Part of a small language model's weights.
Size: 11 layers, width 192, 2 heads of 96, MLP 768 tanh GELU, vocabulary 8192, 8.14M parameters.
Training: a variant of Adam for these matrices, 224M tokens, 3668 steps.
Each number is 200 + 20 x the weight over its row's rms, rounded and kept within 0 to 999. Layers, rows and columns count from 0. The size before them is the row's rms in percent of the matrix's.

# up: layer 6 MLP up, 768x192, rms 0.0898, rows 62-161, columns 128-159
# down: layer 6 MLP down (transposed), 768x192, rms 0.0756, rows 62-161, columns 128-159
up62,089,187,180,165,206,219,183,220,171,216,187,230,202,163,214,231,228,222,200,189,224,192,186,190,205,227,184,208,192,180,206,230,228
down62,091,179,198,199,210,202,237,164,209,179,220,170,203,223,228,187,184,203,197,151,203,201,172,193,175,239,192,150,208,195,175,244,211
up63,087,182,191,212,228,194,213,223,190,208,162,200,180,181,219,217,211,177,190,198,223,205,230,185,165,216,236,193,165,219,188,207,225
down63,096,212,192,216,226,203,188,189,177,186,194,229,215,192,208,192,196,193,193,182,210,198,226,212,218,207,195,201,222,179,197,216,163
up64,093,200,190,195,179,158,193,212,217,223,193,198,227,212,218,197,199,230,206,183,210,213,206,208,217,207,176,233,212,194,216,207,198
down64,098,191,218,228,148,191,213,193,195,215,203,193,154,216,192,202,212,235,198,190,182,198,201,169,211,202,210,177,194,209,202,204,199
up65,099,212,223,211,196,220,211,160,188,186,217,193,187,220,218,229,189,175,187,183,189,215,213,206,212,212,199,197,210,184,184,204,211
down65,110,189,235,205,201,179,209,175,200,178,169,186,207,193,169,197,210,230,211,261,199,190,194,155,187,195,201,232,180,227,213,152,178
up66,090,196,211,249,230,166,193,201,210,213,191,205,204,209,215,206,205,181,191,212,175,189,188,187,207,204,224,199,183,194,224,189,190
down66,084,204,201,193,188,217,213,221,200,209,173,194,224,162,219,184,158,205,190,182,163,201,195,202,211,218,194,191,201,231,192,242,210
up67,107,204,191,225,196,188,163,201,204,207,184,190,175,217,210,207,215,177,238,194,201,162,188,195,200,203,195,208,222,194,204,215,236
down67,094,226,208,199,191,235,175,211,196,157,161,198,184,252,201,238,175,136,185,208,215,220,192,194,202,205,209,201,226,181,180,223,224
up68,078,193,194,208,198,219,169,165,209,186,197,203,150,184,205,195,236,241,160,206,202,215,231,204,193,199,175,182,203,218,195,245,209
down68,067,223,221,187,193,197,194,208,221,212,172,226,184,221,191,219,195,166,214,196,167,193,153,212,227,183,169,204,193,195,203,193,218
up69,108,201,200,199,193,184,175,198,209,195,174,196,216,153,193,202,197,211,187,201,178,153,158,170,193,166,191,153,199,141,193,213,224
down69,110,232,213,188,206,203,234,193,173,208,145,233,201,184,214,207,156,174,195,207,180,202,146,192,184,149,178,196,225,186,186,179,224
up70,103,193,187,165,191,235,197,190,200,226,194,173,197,218,202,259,199,194,173,181,177,218,201,200,196,212,232,195,223,175,184,189,238
down70,117,187,225,225,216,148,200,213,231,169,178,218,194,176,212,200,201,200,198,251,206,214,222,159,187,218,183,208,196,155,207,201,217
up71,089,197,224,203,201,175,179,203,174,210,178,183,169,207,189,214,208,196,205,212,200,217,198,153,169,197,233,198,198,213,195,229,194
down71,089,211,182,206,188,188,214,201,191,202,235,189,175,216,183,212,202,201,200,203,201,156,190,189,197,217,238,193,215,209,218,233,183
up72,109,161,221,218,196,179,177,152,206,228,193,171,238,209,196,186,233,228,174,179,205,224,194,179,206,204,191,150,210,190,209,204,222
down72,103,187,170,186,197,196,223,204,203,192,163,213,193,155,231,213,196,200,163,185,219,209,191,193,201,198,242,179,201,186,182,222,201
up73,110,195,209,237,235,208,182,206,168,197,175,173,200,186,184,222,226,156,205,191,202,185,184,218,171,230,236,201,213,209,179,221,204
down73,123,190,195,207,203,232,218,202,184,202,213,205,204,203,201,159,189,170,204,198,177,196,221,227,193,221,178,192,191,165,213,227,199
up74,099,200,205,210,220,206,174,214,200,205,215,213,187,216,154,183,158,167,199,207,178,176,201,202,179,213,210,175,196,196,203,218,235
down74,108,207,183,179,242,187,213,197,212,167,203,153,234,181,212,199,227,190,193,252,213,205,171,223,219,198,208,218,206,169,191,214,181
up75,082,200,186,193,224,180,205,221,223,208,199,217,179,184,170,231,184,170,207,193,201,164,206,187,206,188,221,170,212,216,218,222,212
down75,081,230,202,196,207,173,203,206,190,201,146,198,214,190,174,165,200,204,202,212,184,242,237,207,203,206,165,216,193,191,193,175,210
up76,095,188,217,222,230,201,214,221,196,210,218,227,213,196,185,232,198,174,221,232,203,198,207,225,212,183,214,191,174,159,192,222,188
down76,100,181,169,189,168,188,210,172,212,223,154,185,189,199,244,196,233,198,178,165,229,222,194,180,201,212,207,257,205,220,223,186,243
up77,109,182,203,234,185,194,207,197,195,162,177,192,186,184,216,200,192,164,187,189,206,197,256,195,164,199,211,209,200,211,183,239,182
down77,109,207,164,181,182,199,222,190,172,232,193,193,221,212,183,216,187,212,173,132,177,237,193,205,219,199,214,223,263,190,217,193,210
up78,092,182,185,187,165,201,167,213,208,187,170,205,230,194,193,207,189,204,188,216,204,219,196,201,205,188,183,220,194,207,184,217,163
down78,094,184,203,181,219,203,196,192,231,229,223,207,183,172,176,221,189,199,203,201,206,189,184,198,203,204,206,208,188,220,217,154,206
up79,093,178,193,248,193,203,225,174,205,202,177,195,205,177,208,187,191,212,229,233,187,194,234,203,201,233,182,162,229,176,186,206,204
down79,106,232,193,206,223,198,198,238,188,209,182,201,196,171,174,234,218,195,213,167,195,225,179,186,222,171,210,207,213,187,179,173,204
up80,084,205,205,216,168,214,184,223,189,206,214,193,204,188,195,233,202,217,168,167,190,208,237,145,210,172,170,160,235,210,179,209,205
down80,081,223,205,186,179,168,200,181,233,175,184,221,217,191,226,194,203,203,243,189,175,189,221,202,206,210,211,218,155,183,225,194,188
up81,093,200,174,173,215,186,189,181,186,219,190,215,169,204,192,190,203,206,165,188,180,221,212,198,195,232,239,193,197,171,204,202,248
down81,085,224,207,205,187,207,183,190,183,166,193,197,214,182,182,188,202,212,209,193,205,206,190,212,227,200,203,202,172,218,173,192,203
up82,103,177,213,237,218,177,175,206,211,238,203,214,172,199,226,216,218,217,215,228,170,156,197,163,227,198,179,204,238,227,182,194,169
down82,096,213,197,159,214,197,205,190,177,150,209,195,220,182,219,214,197,142,184,186,188,179,211,200,169,221,179,228,205,199,239,215,208
up83,113,206,230,199,224,211,190,212,215,198,194,217,209,185,196,194,211,212,194,186,139,185,203,183,210,218,198,198,221,175,201,207,196
down83,121,194,186,235,195,166,214,201,203,212,194,184,221,202,194,190,176,263,205,189,186,199,214,204,188,227,213,211,228,251,189,207,195
up84,081,194,239,165,211,191,202,211,222,203,202,181,160,218,218,210,206,196,197,207,206,185,185,167,189,216,225,179,197,213,202,200,196
down84,080,246,221,212,221,188,218,152,203,181,179,184,219,205,196,155,208,211,165,173,189,202,202,236,200,175,164,214,201,189,161,189,167
up85,116,174,187,220,215,232,182,199,182,208,204,221,156,187,188,202,180,214,210,193,179,179,241,235,205,219,161,186,190,199,198,226,203
down85,120,196,228,163,224,206,231,201,172,209,199,231,190,185,215,185,189,197,202,169,214,191,185,185,189,191,222,174,216,197,183,196,199
up86,089,225,234,218,227,207,177,202,203,201,199,215,209,226,203,216,196,176,178,210,167,191,234,211,192,216,190,201,230,182,184,206,209
down86,091,179,132,209,209,174,208,208,231,216,258,186,205,194,230,198,199,238,186,199,246,177,216,219,197,172,191,222,216,226,217,196,193
up87,096,185,164,186,189,220,209,204,159,206,183,178,217,208,184,184,207,206,178,182,200,219,191,200,167,200,195,200,204,191,190,201,193
down87,084,190,195,205,221,199,180,211,224,163,224,203,207,193,178,206,197,199,209,226,193,190,231,233,203,204,191,173,196,198,167,205,214
up88,105,175,183,209,171,182,200,172,190,175,188,177,203,210,199,242,216,177,205,195,151,202,163,185,213,168,202,229,236,168,187,190,186
down88,112,204,207,199,214,182,249,172,185,214,211,220,210,184,210,177,213,183,183,191,231,190,169,188,220,199,225,187,193,184,184,223,229
up89,087,171,187,214,205,191,187,212,184,180,194,192,214,189,176,194,189,219,196,203,197,204,225,243,224,212,157,206,206,190,182,202,212
down89,091,204,212,198,193,174,229,212,159,204,188,168,219,157,208,188,194,208,225,226,189,195,180,228,207,231,189,207,193,185,227,206,228
up90,093,188,204,215,181,227,179,201,218,199,183,221,195,191,200,214,238,224,175,205,211,174,224,212,186,223,212,205,203,154,187,208,184
down90,096,248,191,194,200,210,190,202,213,209,256,179,205,214,198,219,175,181,219,189,202,245,222,145,206,180,161,177,215,242,177,192,184
up91,097,185,233,214,205,196,153,173,203,206,197,223,229,191,184,202,194,197,223,216,202,200,219,203,212,174,188,188,216,218,211,212,190
down91,091,233,193,218,192,183,189,205,235,168,233,217,215,203,196,190,214,201,187,187,189,196,233,218,198,195,190,183,221,211,223,214,208
up92,107,181,196,218,159,223,214,177,223,222,190,178,229,172,205,231,191,199,224,214,175,198,228,184,185,215,188,193,197,197,206,207,204
down92,103,217,203,223,189,217,193,182,185,214,174,220,224,243,187,249,202,189,167,167,220,200,195,222,224,205,211,191,231,203,187,181,183
up93,106,199,213,177,184,205,169,204,191,182,171,216,194,188,163,193,193,228,190,195,185,177,209,194,183,188,219,196,253,234,182,189,224
down93,110,220,158,179,202,229,149,227,242,193,168,213,217,194,177,182,194,180,164,211,225,208,222,188,187,194,192,215,216,233,172,179,220
up94,110,188,190,216,211,192,240,202,184,189,159,167,220,201,205,177,217,209,210,191,211,180,242,205,168,233,199,175,213,178,187,222,195
down94,111,191,211,176,212,230,173,217,187,156,221,185,215,170,217,223,180,210,217,202,214,207,160,211,194,171,207,217,191,151,184,170,190
up95,086,201,241,177,190,232,198,194,212,224,207,189,190,204,209,207,211,207,170,164,208,220,227,170,193,193,202,164,215,201,203,218,181
down95,087,194,178,213,210,206,221,178,199,142,185,180,241,182,198,183,193,214,232,201,183,176,182,221,178,207,217,227,203,164,202,207,209
up96,103,206,189,235,206,231,212,189,213,191,207,193,186,206,208,211,228,177,156,201,207,150,183,188,211,197,176,144,205,210,191,209,221
down96,106,190,212,163,208,197,187,169,158,221,205,234,226,192,203,200,205,210,205,184,226,210,219,197,209,221,214,204,209,192,211,213,213
up97,100,190,180,188,229,179,226,188,138,205,186,190,217,172,194,193,199,224,215,233,161,209,222,210,208,191,218,210,200,144,202,205,201
down97,097,192,205,203,181,173,185,201,188,202,133,232,194,175,231,179,231,221,193,186,187,156,156,233,195,239,259,212,192,207,220,185,195
up98,117,205,186,239,194,202,234,207,183,217,177,180,197,168,177,201,195,209,226,202,214,222,186,146,182,238,223,163,242,156,216,187,216
down98,126,229,216,193,179,209,171,193,180,179,204,176,179,192,227,214,211,234,205,180,184,198,172,218,204,175,178,211,188,208,223,219,204
up99,094,187,173,188,194,169,227,242,195,217,198,174,212,208,188,246,195,198,212,180,199,190,203,197,213,185,182,233,191,185,185,205,211
down99,088,248,203,209,190,199,193,217,181,218,210,210,191,196,206,190,216,180,233,194,196,193,144,202,162,169,197,168,162,193,204,217,199
up100,084,197,208,168,200,214,152,197,227,207,199,185,238,183,215,224,219,186,211,164,185,192,217,158,197,204,222,186,230,192,188,199,173
down100,072,189,227,201,192,179,182,238,190,189,189,197,184,203,175,226,214,221,190,217,204,193,219,209,196,219,178,180,218,198,207,214,219
up101,096,169,196,156,194,239,192,236,192,223,168,156,226,217,185,194,221,242,178,201,198,181,162,208,198,203,201,193,211,190,195,207,230
down101,104,218,215,184,190,207,210,169,207,221,243,191,218,210,195,201,216,181,183,203,225,204,208,213,212,193,205,194,243,226,195,223,195
up102,082,205,211,225,222,158,181,207,155,201,178,165,173,216,204,186,187,203,195,197,201,184,197,149,189,223,236,204,182,216,196,222,208
down102,079,205,179,179,207,223,188,196,222,173,200,199,217,170,206,197,201,172,199,206,178,199,217,234,217,195,172,182,218,203,157,228,209
up103,076,185,178,187,192,186,215,196,201,181,206,202,198,241,202,221,186,221,149,188,190,139,191,241,171,199,220,207,187,185,223,194,221
down103,084,194,244,183,226,191,195,221,174,199,166,232,206,210,185,179,208,195,227,213,214,195,166,180,221,205,211,193,207,204,227,200,181
up104,086,201,193,172,194,216,195,210,159,209,198,196,162,186,195,226,208,222,213,219,180,212,221,216,194,204,250,201,188,217,185,225,232
down104,086,189,221,219,197,169,228,207,194,234,184,190,218,196,210,172,223,189,229,204,203,187,200,187,188,224,188,214,234,191,197,175,203
up105,098,185,152,189,241,192,202,216,205,207,206,192,196,166,164,196,204,190,204,158,188,194,181,202,207,220,186,205,221,159,215,202,212
down105,098,227,192,183,207,188,182,167,207,195,188,195,185,201,184,172,193,215,194,211,206,221,197,193,196,193,209,201,183,174,228,195,203
up106,103,196,194,213,186,227,183,236,183,182,208,178,244,214,178,213,189,187,220,198,181,217,198,182,216,209,210,186,196,191,195,210,192
down106,085,202,200,172,198,203,199,196,180,207,208,256,190,201,175,220,175,207,212,174,199,198,179,177,176,172,175,209,201,190,207,207,218
up107,107,192,205,195,217,207,204,227,204,202,185,185,182,171,203,187,165,199,190,200,206,192,224,214,194,194,176,209,196,206,219,220,185
down107,104,168,201,214,194,230,185,207,190,203,192,203,208,181,246,216,166,189,203,212,186,195,211,181,218,179,212,224,182,177,174,185,174
up108,093,180,182,204,232,195,226,207,200,217,171,188,190,184,231,201,187,196,198,181,201,192,170,210,201,186,194,207,174,207,178,208,262
down108,097,179,236,185,206,186,225,211,167,233,155,210,193,196,214,188,214,189,196,199,184,207,201,227,184,233,200,186,218,197,164,183,213
up109,121,205,195,205,193,210,147,202,172,219,196,200,183,181,193,221,217,182,198,197,191,212,223,210,166,195,220,208,212,155,173,191,223
down109,149,173,236,172,199,186,185,174,213,184,166,229,197,173,224,208,193,197,180,177,195,210,208,206,192,189,219,178,200,152,192,179,192
up110,097,205,211,215,222,177,204,191,177,179,198,190,182,205,179,253,188,206,230,212,186,209,245,190,212,196,224,191,208,185,151,209,204
down110,082,209,193,195,204,183,159,256,175,242,210,206,181,204,187,197,215,197,201,203,191,203,197,183,195,217,207,196,227,215,206,172,200
up111,093,171,168,207,196,190,150,204,169,184,206,194,188,185,185,180,196,220,189,160,161,178,194,202,215,205,232,198,223,172,207,198,216
down111,099,245,220,202,190,215,198,188,197,227,219,200,203,201,179,183,227,196,184,212,195,200,209,188,201,216,221,194,207,208,216,157,145
up112,085,193,203,174,174,219,212,226,210,191,191,198,206,199,237,217,222,172,181,201,208,196,197,167,172,219,201,185,223,246,154,207,207
down112,098,187,175,202,187,203,215,215,187,189,245,184,213,194,158,177,160,221,213,202,186,211,205,233,208,177,210,205,201,188,217,199,186
up113,092,179,200,202,218,186,169,232,206,242,227,231,187,206,161,188,190,205,216,173,152,179,207,203,161,221,190,166,192,183,181,195,200
down113,085,172,152,223,173,204,169,200,198,184,265,187,207,186,192,204,214,229,172,217,203,197,185,205,226,186,216,205,224,209,195,192,182
up114,103,177,187,158,240,208,166,179,182,197,183,219,203,212,186,200,193,220,228,194,180,186,220,191,201,178,178,181,210,160,179,203,216
down114,112,223,197,203,173,198,202,192,182,210,203,200,223,219,226,190,195,197,221,173,230,193,206,217,169,215,197,201,227,223,160,233,201
up115,097,200,194,183,180,197,161,184,204,200,207,213,222,238,166,192,208,189,213,201,194,193,227,201,180,231,185,189,206,228,203,206,204
down115,095,213,205,184,204,203,186,236,176,205,190,214,203,182,195,214,211,184,179,178,264,171,180,212,204,177,214,220,230,222,161,176,178
up116,108,172,223,189,186,205,175,177,172,177,150,164,196,163,177,241,237,172,180,204,203,165,181,182,186,202,216,207,251,189,170,206,181
down116,114,153,187,186,199,230,191,219,197,237,207,207,188,185,204,203,220,188,199,215,227,207,193,220,183,241,209,198,183,223,186,170,182
up117,108,184,207,204,213,171,234,183,171,204,186,198,203,194,181,202,210,165,196,220,166,188,222,194,192,181,184,226,201,181,178,230,190
down117,092,234,192,198,202,182,192,226,212,214,194,203,200,228,191,172,192,153,201,190,234,220,218,205,199,210,202,234,252,173,178,190,226
up118,109,200,179,224,198,197,222,163,200,185,180,176,231,188,211,219,197,195,151,188,184,197,211,200,214,208,187,225,194,202,176,227,208
down118,085,217,201,203,201,195,145,207,203,219,191,216,183,204,197,185,217,236,189,181,209,159,199,206,172,203,167,193,218,223,191,223,156
up119,107,176,240,215,202,201,198,187,204,212,205,183,202,180,174,238,185,180,176,179,192,200,223,198,186,196,202,201,188,193,187,210,199
down119,114,206,185,206,200,184,237,183,210,188,265,195,246,163,210,219,259,208,223,183,214,210,184,182,197,189,198,189,215,149,197,221,214
up120,106,190,222,196,180,174,189,210,192,227,205,207,213,224,183,209,180,185,206,161,157,187,250,187,180,198,181,155,185,215,186,202,238
down120,095,193,181,240,197,213,203,199,224,179,227,195,205,225,184,193,196,246,172,232,203,203,172,193,205,202,211,173,185,148,219,179,167
up121,087,180,221,216,246,210,202,193,218,204,175,203,244,146,219,189,215,216,202,180,208,196,192,211,161,176,178,178,190,201,176,181,194
down121,085,199,235,186,185,192,180,151,190,186,160,247,171,243,197,213,226,185,202,178,212,177,197,187,201,223,193,193,205,178,194,199,202
up122,100,176,215,200,176,211,192,157,205,203,197,178,228,202,221,180,198,208,174,203,226,200,206,184,183,157,221,177,219,222,185,224,189
down122,109,226,198,158,209,186,230,228,207,228,114,174,196,197,232,178,235,200,214,205,215,215,212,171,208,196,187,222,176,225,225,223,211
up123,106,193,196,212,193,201,198,166,227,232,193,185,218,184,225,193,192,174,174,180,154,194,186,208,190,193,211,162,192,161,214,223,179
down123,101,188,199,189,189,193,205,219,192,212,154,203,186,195,190,220,131,231,207,180,185,204,200,202,199,190,152,207,199,200,199,185,204
up124,114,199,185,222,207,182,181,172,191,215,199,213,182,183,220,202,219,198,196,186,167,196,205,198,185,191,190,220,178,195,199,190,195
down124,134,181,223,179,187,200,226,194,187,195,198,198,206,196,166,195,149,190,223,190,232,216,188,199,193,205,202,167,213,191,224,209,200
up125,093,178,186,232,206,203,220,195,186,203,184,196,222,162,202,180,190,181,218,220,215,216,211,171,220,184,176,173,212,170,211,206,186
down125,085,203,210,198,220,173,199,214,189,246,194,211,163,190,225,201,200,181,182,226,198,180,197,215,197,217,197,187,203,214,193,196,180
up126,090,192,205,213,196,223,207,207,191,203,202,232,200,205,173,203,183,198,209,221,196,217,209,225,206,192,201,186,237,225,195,211,181
down126,081,219,222,208,224,201,208,201,170,218,249,201,177,233,174,205,222,186,205,163,199,200,191,201,201,194,180,228,187,179,182,189,195
up127,091,197,186,203,189,210,184,184,188,193,188,183,178,196,206,180,245,242,180,163,188,189,175,203,208,196,207,192,216,229,212,228,188
down127,068,219,212,176,188,210,202,229,224,182,147,207,214,177,196,229,234,169,217,229,245,180,214,178,208,222,204,219,192,198,181,188,201
up128,096,183,231,190,208,244,174,192,209,224,198,194,190,189,193,213,201,147,181,216,171,200,220,198,187,182,186,187,191,213,167,201,224
down128,104,175,208,178,209,198,225,190,212,169,205,182,165,178,194,193,163,198,210,189,181,215,215,199,198,143,201,216,195,201,193,209,208
up129,083,178,247,212,177,172,208,193,189,205,186,201,212,201,182,207,208,185,183,175,189,180,224,182,187,245,217,181,223,182,191,244,194
down129,091,214,238,216,182,192,234,178,155,200,175,204,206,206,195,231,214,174,185,187,169,187,220,175,200,229,213,194,215,180,186,194,208
up130,097,174,217,193,236,174,151,225,221,176,186,207,199,226,215,209,240,195,190,181,198,176,228,194,167,198,230,209,204,183,208,198,206
down130,104,204,196,175,215,193,212,208,203,207,197,203,218,174,176,209,153,199,215,185,226,215,177,186,208,190,216,161,171,192,215,192,207
up131,100,189,200,193,222,210,213,183,182,184,159,150,203,174,215,221,247,175,193,214,197,237,180,175,188,190,200,178,200,223,209,203,196
down131,101,189,203,203,187,268,169,240,182,197,198,205,198,232,178,202,184,165,189,198,213,196,212,200,198,186,196,211,165,212,196,202,197
up132,106,163,191,198,199,223,191,230,216,219,191,204,176,203,180,218,195,164,181,187,195,191,201,176,192,188,175,186,195,187,190,207,237
down132,114,197,181,179,199,211,201,175,214,211,218,185,188,199,208,193,176,208,175,231,205,209,193,239,190,189,211,225,206,191,199,176,183
up133,101,186,192,200,166,174,185,192,188,222,194,211,192,197,216,233,158,204,203,226,192,190,164,188,188,185,208,224,203,190,199,227,216
down133,076,197,196,204,231,203,184,238,235,240,201,195,207,231,195,228,202,200,164,207,204,190,251,193,196,191,196,190,206,209,230,203,188
up134,104,196,244,230,231,174,190,174,199,210,193,236,181,169,189,199,234,171,223,178,208,182,234,189,198,231,220,225,208,166,178,185,209
down134,105,238,167,180,188,187,152,253,239,213,194,180,208,205,180,226,246,221,169,188,221,215,198,192,202,197,170,179,239,207,187,209,160
up135,087,171,227,178,191,171,176,216,186,186,183,227,198,187,168,185,198,222,192,213,186,242,216,175,188,186,213,221,166,171,223,217,193
down135,074,208,198,198,191,213,211,189,220,167,164,182,225,184,198,218,221,180,193,200,192,190,217,189,222,195,192,187,212,193,171,171,192
up136,109,196,209,232,204,172,216,198,197,216,198,201,184,205,213,200,192,210,191,173,177,211,225,180,198,197,162,205,233,197,168,217,220
down136,117,219,194,200,174,165,168,194,225,173,168,233,209,227,178,194,180,183,190,196,176,221,207,243,219,192,187,201,198,174,205,169,207
up137,101,183,185,190,191,174,222,208,193,191,198,208,185,184,190,208,186,193,192,214,142,189,218,202,192,210,177,204,181,212,211,216,207
down137,103,175,167,172,195,200,183,208,179,251,160,186,219,217,231,196,206,230,158,166,198,210,201,249,187,205,184,206,218,227,194,229,233
up138,094,192,203,216,199,207,191,169,238,242,192,204,182,199,217,189,214,191,225,196,184,198,208,160,164,241,210,159,207,191,196,191,224
down138,096,207,207,203,182,184,181,205,198,163,200,249,220,193,190,208,198,181,188,200,222,150,186,176,226,198,182,161,210,213,217,179,177
up139,093,189,204,228,172,231,199,150,208,232,181,178,203,152,204,188,204,243,228,192,182,197,191,216,183,227,214,219,212,197,191,216,188
down139,089,200,206,217,194,193,211,168,228,202,212,184,205,197,211,232,168,198,195,203,166,199,218,183,223,213,224,219,162,169,214,199,240
up140,085,198,200,236,222,233,177,198,212,190,185,200,185,171,187,214,211,241,193,195,188,204,198,197,179,170,206,175,214,174,163,196,177
down140,076,243,179,198,210,196,189,176,239,221,176,219,179,199,188,206,158,213,217,195,189,218,208,206,190,184,218,232,184,183,191,159,199
up141,084,198,176,270,168,191,211,210,222,233,201,184,199,189,166,197,200,157,203,223,156,206,189,203,200,191,200,182,226,187,189,226,204
down141,065,231,204,190,184,214,192,215,212,203,206,202,177,200,232,200,209,208,195,196,204,148,204,179,186,182,221,172,197,194,212,159,192
up142,098,187,164,179,197,219,195,175,202,210,185,181,247,220,206,189,214,177,184,199,164,181,211,200,182,222,210,157,221,195,211,226,245
down142,093,191,205,208,227,202,207,215,203,210,189,216,213,202,238,177,184,218,203,198,201,217,208,149,198,234,155,229,229,189,200,208,189
up143,099,192,193,219,202,182,214,203,211,190,199,192,173,184,174,209,198,204,188,141,188,222,163,198,211,183,218,187,210,189,200,207,198
down143,100,195,176,236,222,220,212,193,195,244,226,203,171,214,219,249,185,197,190,218,213,189,220,236,205,209,193,191,177,224,212,192,186
up144,107,165,223,202,193,169,212,197,204,227,212,200,208,205,181,189,215,223,143,180,197,183,208,151,187,172,199,193,193,183,166,206,200
down144,095,239,182,208,218,193,237,184,193,155,159,184,219,200,206,185,236,181,200,223,194,178,210,166,198,212,199,187,192,209,218,186,219
up145,113,203,215,194,221,217,222,201,214,216,204,211,183,227,210,201,180,197,180,188,170,184,181,224,217,244,205,191,212,164,193,194,227
down145,123,214,211,229,182,192,199,203,198,191,215,210,205,199,199,223,207,210,199,196,231,175,214,199,179,157,207,225,207,247,203,180,216
up146,097,173,189,154,179,202,215,153,202,214,200,178,197,182,203,193,193,211,195,188,197,214,240,188,134,205,222,164,227,196,188,209,215
down146,098,200,188,222,209,205,167,207,196,203,223,186,198,237,206,219,167,221,195,175,197,190,165,185,238,182,229,219,256,198,201,208,218
up147,089,193,176,204,186,228,212,207,206,188,193,216,221,207,243,198,194,216,181,167,193,183,195,178,218,236,226,186,227,206,206,221,216
down147,094,196,205,191,198,203,170,230,197,201,207,199,162,211,222,206,207,233,192,207,229,206,218,219,144,206,201,209,169,215,186,180,173
up148,095,185,216,234,174,215,222,201,182,210,181,221,206,207,203,180,224,206,193,167,195,220,216,230,197,228,224,152,221,215,198,222,230
down148,081,200,187,211,179,193,176,189,174,210,184,243,185,195,202,217,196,198,191,199,191,183,187,193,201,224,180,246,210,207,215,188,206
up149,087,198,212,189,206,187,210,155,230,179,202,200,166,216,202,250,179,228,190,206,171,212,245,224,163,211,208,135,171,220,224,206,196
down149,078,171,223,179,227,169,192,189,199,185,164,201,201,224,206,201,225,205,191,212,224,191,155,203,217,180,207,216,230,168,210,188,222
up150,113,169,213,190,192,196,196,217,176,197,183,192,223,201,181,207,226,217,205,210,184,196,223,210,197,192,196,224,215,204,200,204,211
down150,119,190,224,194,202,212,220,161,171,194,170,207,194,224,214,193,182,205,230,178,182,221,181,222,160,195,207,171,196,188,207,200,192
up151,112,190,232,191,189,179,231,207,172,184,168,176,212,178,208,221,220,194,204,181,174,185,179,193,187,214,220,169,242,210,183,206,159
down151,112,190,203,193,171,216,177,203,171,216,225,210,180,219,200,247,226,220,195,190,178,183,196,201,191,197,221,202,197,215,198,221,196
up152,095,209,213,185,169,169,226,189,172,183,195,191,198,227,223,202,214,167,238,209,188,192,210,180,192,222,212,169,234,231,198,209,221
down152,094,206,201,211,211,205,192,199,210,209,190,195,219,225,197,233,238,220,186,158,233,243,192,195,233,198,196,207,189,174,161,172,188
up153,099,187,213,199,201,197,212,217,158,197,187,193,208,213,186,186,174,209,219,198,198,195,209,211,194,184,220,158,242,174,173,199,250
down153,085,193,196,171,234,188,192,203,211,228,166,215,201,209,196,185,167,184,185,230,173,212,190,206,193,242,204,214,187,212,203,210,162
up154,107,199,210,183,192,188,213,217,206,240,191,177,193,195,209,156,232,200,186,166,180,185,212,202,182,202,201,185,213,195,212,206,264
down154,112,202,216,210,192,198,239,193,185,200,199,224,228,221,211,174,226,205,193,203,177,239,239,220,203,208,201,213,182,171,223,199,176
up155,113,185,192,202,188,186,193,172,201,206,176,168,211,204,205,210,193,227,164,183,219,154,236,193,183,193,173,202,196,200,180,195,211
down155,120,196,202,188,197,185,208,200,179,193,202,211,186,173,192,164,217,183,217,175,198,191,207,192,193,215,211,210,176,173,165,192,196
up156,105,190,175,232,215,238,173,216,215,221,200,189,208,207,212,191,236,183,162,201,194,172,199,171,173,189,194,189,230,197,200,203,197
down156,134,202,196,195,223,208,192,170,214,239,190,179,222,197,206,242,171,226,201,183,181,174,221,194,205,190,187,201,211,209,190,230,201
up157,102,178,200,218,245,210,159,191,224,197,198,208,193,209,237,202,182,192,185,238,214,175,213,187,192,190,213,210,181,176,200,202,183
down157,111,202,206,208,194,189,186,218,200,199,190,221,197,191,188,219,210,205,207,168,207,238,188,148,197,148,234,214,209,242,195,172,194
up158,106,200,193,187,190,195,241,204,177,202,211,212,200,214,258,234,210,208,166,156,170,163,175,213,170,188,209,163,202,231,192,205,192
down158,115,203,190,197,197,189,165,195,213,182,247,225,201,188,225,233,217,203,180,218,206,213,199,191,207,210,208,191,230,198,240,209,203
up159,096,172,182,201,161,194,178,207,189,216,164,165,199,190,230,238,225,198,192,177,171,202,185,213,175,200,201,215,226,186,167,206,225
down159,106,232,234,195,195,197,188,183,210,173,204,191,184,209,163,174,207,205,231,189,213,247,179,194,239,145,194,164,197,198,213,189,196
up160,087,184,214,152,191,218,188,153,196,223,178,191,190,198,215,256,210,189,227,172,188,229,176,196,221,170,204,189,208,198,152,191,199
down160,085,191,204,205,215,201,200,203,201,229,191,209,217,222,170,192,211,220,198,209,186,193,212,193,196,222,165,225,223,194,203,227,192
up161,110,187,184,226,164,200,206,175,193,175,201,177,221,231,233,196,172,200,204,236,170,212,217,222,205,208,167,159,208,178,228,230,195
down161,112,225,212,183,215,203,217,212,171,227,192,239,201,181,188,194,237,166,185,183,245,187,195,223,197,198,203,191,232,212,141,226,207